config = dict(
    init_std_up=0.0178,
    beta1=0.95,
    grad_clip=1.0,
    schedule='wsd',
    batch_tokens=131072,
    seq_len=384,
    z_loss=0.0001,
)
Each number is 500 + 50 x the weight over the matrix's rms, rounded and kept within 0 to 999. Layers, rows and columns count from 0. Numbers have three digits each.

# layer 4 MLP up, 1536x512, rms 0.0653, rows 0-99, columns 128-191
472501527589500532491533433475509462518449515425506578410503542544444467553502536557511508505590486482565506470545524518441486490494563459567488431466551508458555418505551523517498507500514581
478535514443526524433471565414479388598589420544571593461546551508501467518436502537507500476442551499531524508495560484516503474484505485501475479402465532447516531489660467486483447634448566
504454507551456438541537562439540494432480595518516508457565542473458515445464486475530464488389483483563510567427489464532438415570518551491490491514519527474434474544567468516543507533465524
392433419538494417475462513459450568491446509595549476494381614580434492544411456537544492473553453525537416509528505466491546511439524598483549552517483456538460519491454570472532569412464520
570501460541497585507443504500506461516485563495529484508455522457481483532497533542522455462446564516551577488456411434519573494510466517443463560404525384514601588474540545538498482490463470
484503564500549478471504585534475511448486508570524520492488551630488446470510528572531486481461489430399547434486496483491564517536529439523506523480579481434479493505460541553493419519527470
578509482550400511535467509509552511480418584557520476573576522475467519492449583567544451447432467562551447490626457492419570463547479407506595491571481540525565431525523481513462424546557494
551552482565487423524532547479503445440507509561519517468524575549450414493571508569596508426504491518585535383469534551528405482468471466537494504508519363541509480464454460523520492525526542
495421497492471496485518502462528568503455476543494480518577485359485506539451508502536511479556520469466509481420588519479533482492579511520472560516550571625539521447490503515537487489449533
521435510535549584533525458506554456465461558404499450511435481460535510490503462543380468558510447537549463572469511479486476383483586460496577591517453455476481524594464450587430483461434544
511535433523381512510396467399520524432489675533399433579448473407668536467549515523566466489454526501520374520550465547486503492516505531573458459495548519472504481393539458513512535507478549
495536467494479420425567463457564525531530435601505469488450417496581509542549585595480469432478492546430531501490635406466521527471507487558396491468575552535545471563429543507401485531474460
458577471484507411509522523546515469476510546460501536498507587518533493437473495524514396476428621485475494428454446407519524491440466470591524483511569444427492408537469434453546499450492501
495462463502553421510513444451487393481484570569678432470435486518467509520572529462468576532536551482532542536496473552513586487531547475410450528505537444504555577454408418570398369473530462
453480659509498439463464532482443502417501499536487453521495484511487469519444466569481477542468485572553494565495443453464499569499519497397377407366477484490512483515499506437548558350529486
490539452437389456503461486486484551532497507494520472487425548510460548458464492522508452520542447573489491459567559567466431465440583445402454559529354471470498515413465530494459494495472561
515467496569524530550486426442537488553491416484513530500567511415565545555505507478505519441543536437420561710484447501344490465463621499478383464485484508463567403574512465522491392373476484
484492501480481485461546543505542526611555495488495467559520479532515492476427399422451545571546492426403585476571432478519493612533424486415514465448422482513478512457459414513594492450526436
539560548464380408516435463393502534496505479527558445442479573409460524462394519462520492467393501461493485492408442441493514476472445427512385560537599474454522523401518502443517583551520565
499515531557472527530477495491432421501477501549486573499484447453409483464450447541480506469457455455470559543478489471519535554514499427565386509556460522551498467473510540471413457493539509
489488508493484523431457510580497516511517505475413446546474531528519550418479515433484481453443481541564528521498437528425486496482425567490578518505518456528538519571533548543517498548507414
407513437533573463540426504473546585581452489425514583567424483407521541514587475486562459576408484534457492493487546438460439544530423525639428538469525563571491450477479557494522513392468437
494522477538471623564475479478536456448631525472473476518634520493593477586463352571531454526498504542550431476504494435490440451578516386546522550426495555531471445420472454500495453497490403
502495489487483461537496433515473420439418531532419475404528426562459518578488535578516503483595465456469531472494570495481498451526562440436459534499487460498454524645551557552441541523479475
439500454542479586406489430522537451438390464554484442490511580509473426503588467553497556551455431416488476460573488451447476457585493469467578483482392501559480471501563447584478521517498535
532472494567537440454502579533460508444462565575601492525527495468484543467443480518368430502463351442595493546528468492400431584429441455499484531475518555454468494605505475444443448572458502
496455450481373462533440576550568479451559539537514542522500523523439532499510577551515445430479481519388523412518460490453478432468506599516545546537447578575549494595553535474496456439407626
532521487462510407475419498528533482513592600476493438528408441477552434437514580528574552488537515445571518548422485468536522426555506459494518495573552527485485515567474414533501321500496444
464520458453455531487523517572482561479555459565490477416503444478490512474502525516504524577533548532452494504532504433461505451508399482516529393541541574485606511429474410525535390444499498
474501541499388518494540513466527533428411446459535563577470542507397515548549468531435459555573426493501452431461514349510618531503536500505481604537458512452544493518449524480523457470477473
513483510541509562530465459545448488451548549526580546430459534515468559560515482540552498564524561458493447467453447519552542516585560497472580534482598440551546493632498481471440396476583549
582503532490433432585590480527529456523448573510474503481553591506545542487597456474478386397558444549406562474541466489535525577491520454510519361478539433440465476508521542562447445484467518
424401534491458521499448499468502574437512507491366379425481445499518552540489578536476493427531471541500443493500548532509554474493466542540531419470476460572536490483422534510506528472577416
518487458552493540450494485515525470445537484489468417449446460456438610522600402513589504432648481480513446484525505480539522514550575535526546368550571438530501443443478498606594482547599578
491491544527477526582518460496526548441538492464481560631359409553480447602617620535526532459490537469459518511401535426518584419486555464493552440485483455469508476528399524473527408500473556
456451613522511494452497619539539490463434432392464467419535508448463439627612570405489579476390488423499513395448524474503435537550564601526467562576524518529481508538500570558484458398479410
526544467441502538428491461491476583433565506583417484487564505432591458504535552559507502520471520539428478511531381486529452527531466563503525556507417442598516489497465534514490504589578583
477543532517460403533540509520629462435502442510538480599482550478484509552455451502474630515567512430473520527571535582582572507514456589525435540484529442570581596492502460469521488499503474
523505469459567512411459532516561595526538488540488462433504539443573519566436444500407531471579430542463502588535428428517469531484425549453480462559447516558627538574498479551497494563545456
489495525506454452530493563506482396510485518514505490553510449442531475459516562458513532571542492475612503487439464485441453513554542528489487465522478468438441441488531454543524558495507447
461475540428469483550444500439391493442441518484596526506579505489418468542485404559549447497402481579517463470470507418580521471515546473484504506459436483494558528412554570518518501416491441
619568477474469515500467507530471532594515408486475534442498561527605521532655476480541496542305583529353507480496502508441524484509527528441502485547445517521510433564453522506494513532579514
442412410485604502503543533438497492455513547433479598520416522527482519518422525389469505506521514494519432442416509442444602520499530566489479530519487525457579478498444511446459505440447455
515612479496553526532449511420472526496499481459459485405526519477514510475457440469590716444422571482491510539616551530494419458421471624492424501485475541553570481388505443520532542467574533
490557561476556463384503342521599539422506496501521476580516435417467529475367519489519517392470526566451519428491606545440594434465488554472562507420416586606545601476507463481430542508507611
546430384501544512472505436554610528465455504537433508540449352522512544497527492524496449542515437594512578516479550447539520520539405539476569525517457519470481553476472482425504495570561552
468405471528564496435451470487520534503481591522592520490416488485493463511494591533589462511490462553426504487584503501515609465352515386544446531541409471455468411587540479466536553480465504
442505491546620591520524452542531476530558471547558531549473425459495498551490505520409440541547521595537493599425596553522537456451505486505574516463470528538489493490495545441376449487565566
543440487531370465472481400435546499446503575509549539406528470473465503513539490514491518514565512475488565493450445449452454559618485509501591433503532514551507455511496559453503525489518461
521504551462499502473495528419526512508496459528506549435486496425577543440550436423476442553465480536486453487502510483549528505503531484469441552496479512445507567509640562495489524505420441
450407476484490445488538485539496454437469511515651506570527526431533546494507435582498548558500532547575478533484635474489455474448455535516482501508509517561473486567571475542568449476473454
507587498466446495539601489564534535517544419418468490484485518543512489536486488469587447535569434409463544594460469469529494416472445524577382543480575566558505556401610470402526557513446388
519560592486500534536509448482475520480397463429528452564495521509544356456508540472452518511504452618428508494550460520522504500609503538490556509515437566447475562528533493537491525486474460
475464523527522548457472500476469446475489393530494593475570468492477486485540504560473533518500549413498550398516507500476431526501508522447535462496576506506435522515409534497427554484501483
534601490543460581531557475416478419564501522508546420581434492533509558541419514403493507467560368502535566479467527479468487398493563536468503500488410549423509542530595555540535527432518479
407497447559517548446515499520484520462532551652590550505457518468555473401466572502467499546584514428586601586417530498517507450581474452409491486512501462515604564529445512542526400501595491
512408455503455474474470466516532486619547395522653485524509637530435473488560489587462427527436547476441511452504447411540477686520475561500456531562520470550588339533529551472459462608517448
497434490411536464616592549433502516500548471485537555522535489474535535467447525485525539504512530466471460551431470447430406462490469515496424563513475495516591456506480473571509416424532534
443498533472413561517531490474527422505497524486463517444536555446477557504514569437489490532463471463419516585510469509558496480462537556579476397575520524428519470483464566546545517528560404
554454506558526550472438535484501427540508543512461448403456549554467542565555522470489540512481554546442515475515475573521589496440498456524480423487491474517491565509612385502475499498450496
546547530419545502385537491437515509536508492483503372463484538419469438551514436508523493520535522566607478519449497465519537511585485582481458469424530468507489485451542443509545492449546439
525574513549548426503468430482539527539473504523461556425488511546564461581546449526456506476528477521448570563539513461452401526537443489462508597590566458456558533440474497529592454387544507
510530523476524479505464546618609539456581470543509390561452560366573475424514583453467527475490576522474422488515557544457451463584461533542491565438516508430520541443424449449538488521541436
533507530584572487542564417426587517556562532534560425484518485525534438494482423489533526457500519417430498660470460486437509538478610434462513504480530528564476399439595433551505437499521424
493499465569510531456540578437455511513431524514474473472486566462439579453492486643473496458405541552485455492535564502526454534532451483574574488498544519500517483490500485467538532490494508
400513577487489541496410450569506526467555464571415495493500499438464487583464445540469549475477543427522525421480494503512567491454435403544563575534495453523509478454463556522489500601440473
464412441528527499408479563503420543538607585482497449408498590487488504515488538507453525558382531450481471539500540489490443499536550554569556451513565412533496451498552524468467421570519470
437453469500476550529495580578523528551390573558507441538542462427526505534472467450558474481397497459494441439445470496496447501492568418533513325530397521508411547490481503570526551474526511
508511525464450524489456513485575528468425439519465444525449429409457523529503541535409407498534511523459487484497479417583523486473572537403437485458492503493516520531465502576510526497457513
498436446455598413524494398418426468559468500560542521512550552419514550532480585486520578397469508560513507473526433508623483549450511479581554468530500449475479590544553536492432468519536503
500550459624465499536444513480493528546455480467636487464533446542460493523484548409451601452635471481541513393517475500536446472504499468514490454468530480562548572507519546481482525513411513
489490465457528434495398488573478436552510448581537508493329628549517528477448477440428582494511524511465521585484440537601471528564535529505527486543469438388402450441540414483479513525445532
518534462517551521454504442446455489455477526493513486464548569417489508473439578602586582384527497584535545397452574344427514361530487512490364478481449521482553458479489484472530477460460480
430486517500540558512497471410479605460478572503447480561436517507582495466575472494529566512466444434533440472547500531506472542469529462546523533595472449468359492401599548514500542415530505
498475623491399499439486507512559573494534583479541530514464457515530470495548527532473484564426564474566499421619557470542493418544419426456544496648511466515358561365488416446473497469472534
499523566506486427453463493544481485538462540504508455504496513503455460412534519436494462534447458561531488594556498426490488388534488427523581500526530485350488526556516530469558439521589505
510557487568435416477481621382518543457497528497453517501534473556503441517536516546463521606528466517457472429505469569584506465472532497543523514400404476549535520515516391481432560486533513
500587456489542461540566487489488466523557412584469571437487511545570415531566442514455497544445538494542526486516516456555608535542505566530443478491544475549462467509518530454527503452528491
437463504535474472467572465483527436486508470456475505470535399473527583501563509490520462501437564542553432489408508454460548366493537478566480557478398476393417406430493527496602446458596450
518442549451450471420412459474576487473539494519556573550526431490484477553445421550483483437513465440513527442538504541518568552445468539467487579513460415563553459481440452474624442522449468
506450521547556472484499479545423484477445539517489557476503471528571487477528425539529539487531620591417543489473493439546457467531513510428498510445567434444470518538513510494523397611539531
535452457498459368472462589640506535516512470469518441431337482507474498438446515456488531459490337409636503500469522396530524472539454541514553503528427550405513546501452475472573432566484433
555452497456450430541483430480537576458550518497462498557570473511418481536589543502480534531517500468442487496469496518495579517479460542469453451466454474508537460497510505459571609476464567
479489482598557482496364575477527509478473536488535505426528435564562511477556508558469465508462549497516588477552485534467563559551497458522539552439458596529515524539491526542609490555543462
469454542531479611415453499446559519521488456568533524555536524503575543537506446510539487581532494519499482468496503512528421477466352525551493545575556465540484517546464548509352429574468488
456597513510492497495579577543477488392507459512553520494619468469456575556541519461511515547456408530421546441474476431434500499540556520503412477513553583506529487455538548572504479615541535
560470534525470552529522500485519442462464489525486438526535495398525472575464474620431455538567473568551488480564493558464539560469434465506411407507524604378521445575442509467507542518473517
453460567553506427452447514526449460465402439395523538427536532482453521506497512463501509528493529615439500528457432522521427456561577449429518468512604520510548529470363485443493550492414396
573463596556519538580483536422481531427490544590526536465494486448408464488546500391541482466568455511453430433522485489485424458600498439451474508512587523512451399412559527437532608449509520
463445518547471508516511476512500488532520420454511454461443466557507550498434514535486587555497471547499448467563534569523553474493555455459451605471516562464419468611504476525495479512432458
457501586559510516442555447568551618421543556529405448470588463514572477430612545524507428580530544540542574499510526487409426403583461473523527457611578503453507432563554464505569497514527503
464568491527418457452487522472507498492515458550466437459510538481506441461475542520480589431471508474474501515485544567482483515452602534479539441488536394441630418536510437518422519536501536
536516431493483400559514395540577475539456458453568455527520543564532419451480457475517536525564503557514555510467571471590487553477542485501449472526529553549504501553511507474549504493523514
479514439532464514500403435445539480533417557473496555627620467525555423537477469491634480409468461537480521530496475515516506555580504492480551521530446471521483567507490572548532523505522463
566539555450576605524425530548522477537501432470453466459520584494567513527458419587470417558436479456580547512551563490518555497507537537551548480578528518504507489538376544493532491469608466
601461481499415486439494568483515533477481462501518519423554547534351504462454479535545581543531491484563546548567520531535513509611442447571441530389533442529529572521537473499456439393515470
464500534514617559552536513361431505480543479399422532571460507482474551529428622458555509598499547582513438451438496582476537509382566490467484523562525548452497416437548480567551433556464534
545594528442473532473532470535464504529399591527532458441503486455512605527460479508521434501496458527473567546561494476416483576539455444539493502467475525495507616468366559561482502512520639
499488483472533554524501495479538535596500519503469505528455480541528524581415580510438501483536418483458591480507545520453418507454503488492476601448491455417440468516555541517380493426463426
478534469409581474542587509513525548530503483510466430449435494601491529533469486492411507519498412578495474429594464519500457505552448493488480488418534511493481494493565563509460580426493439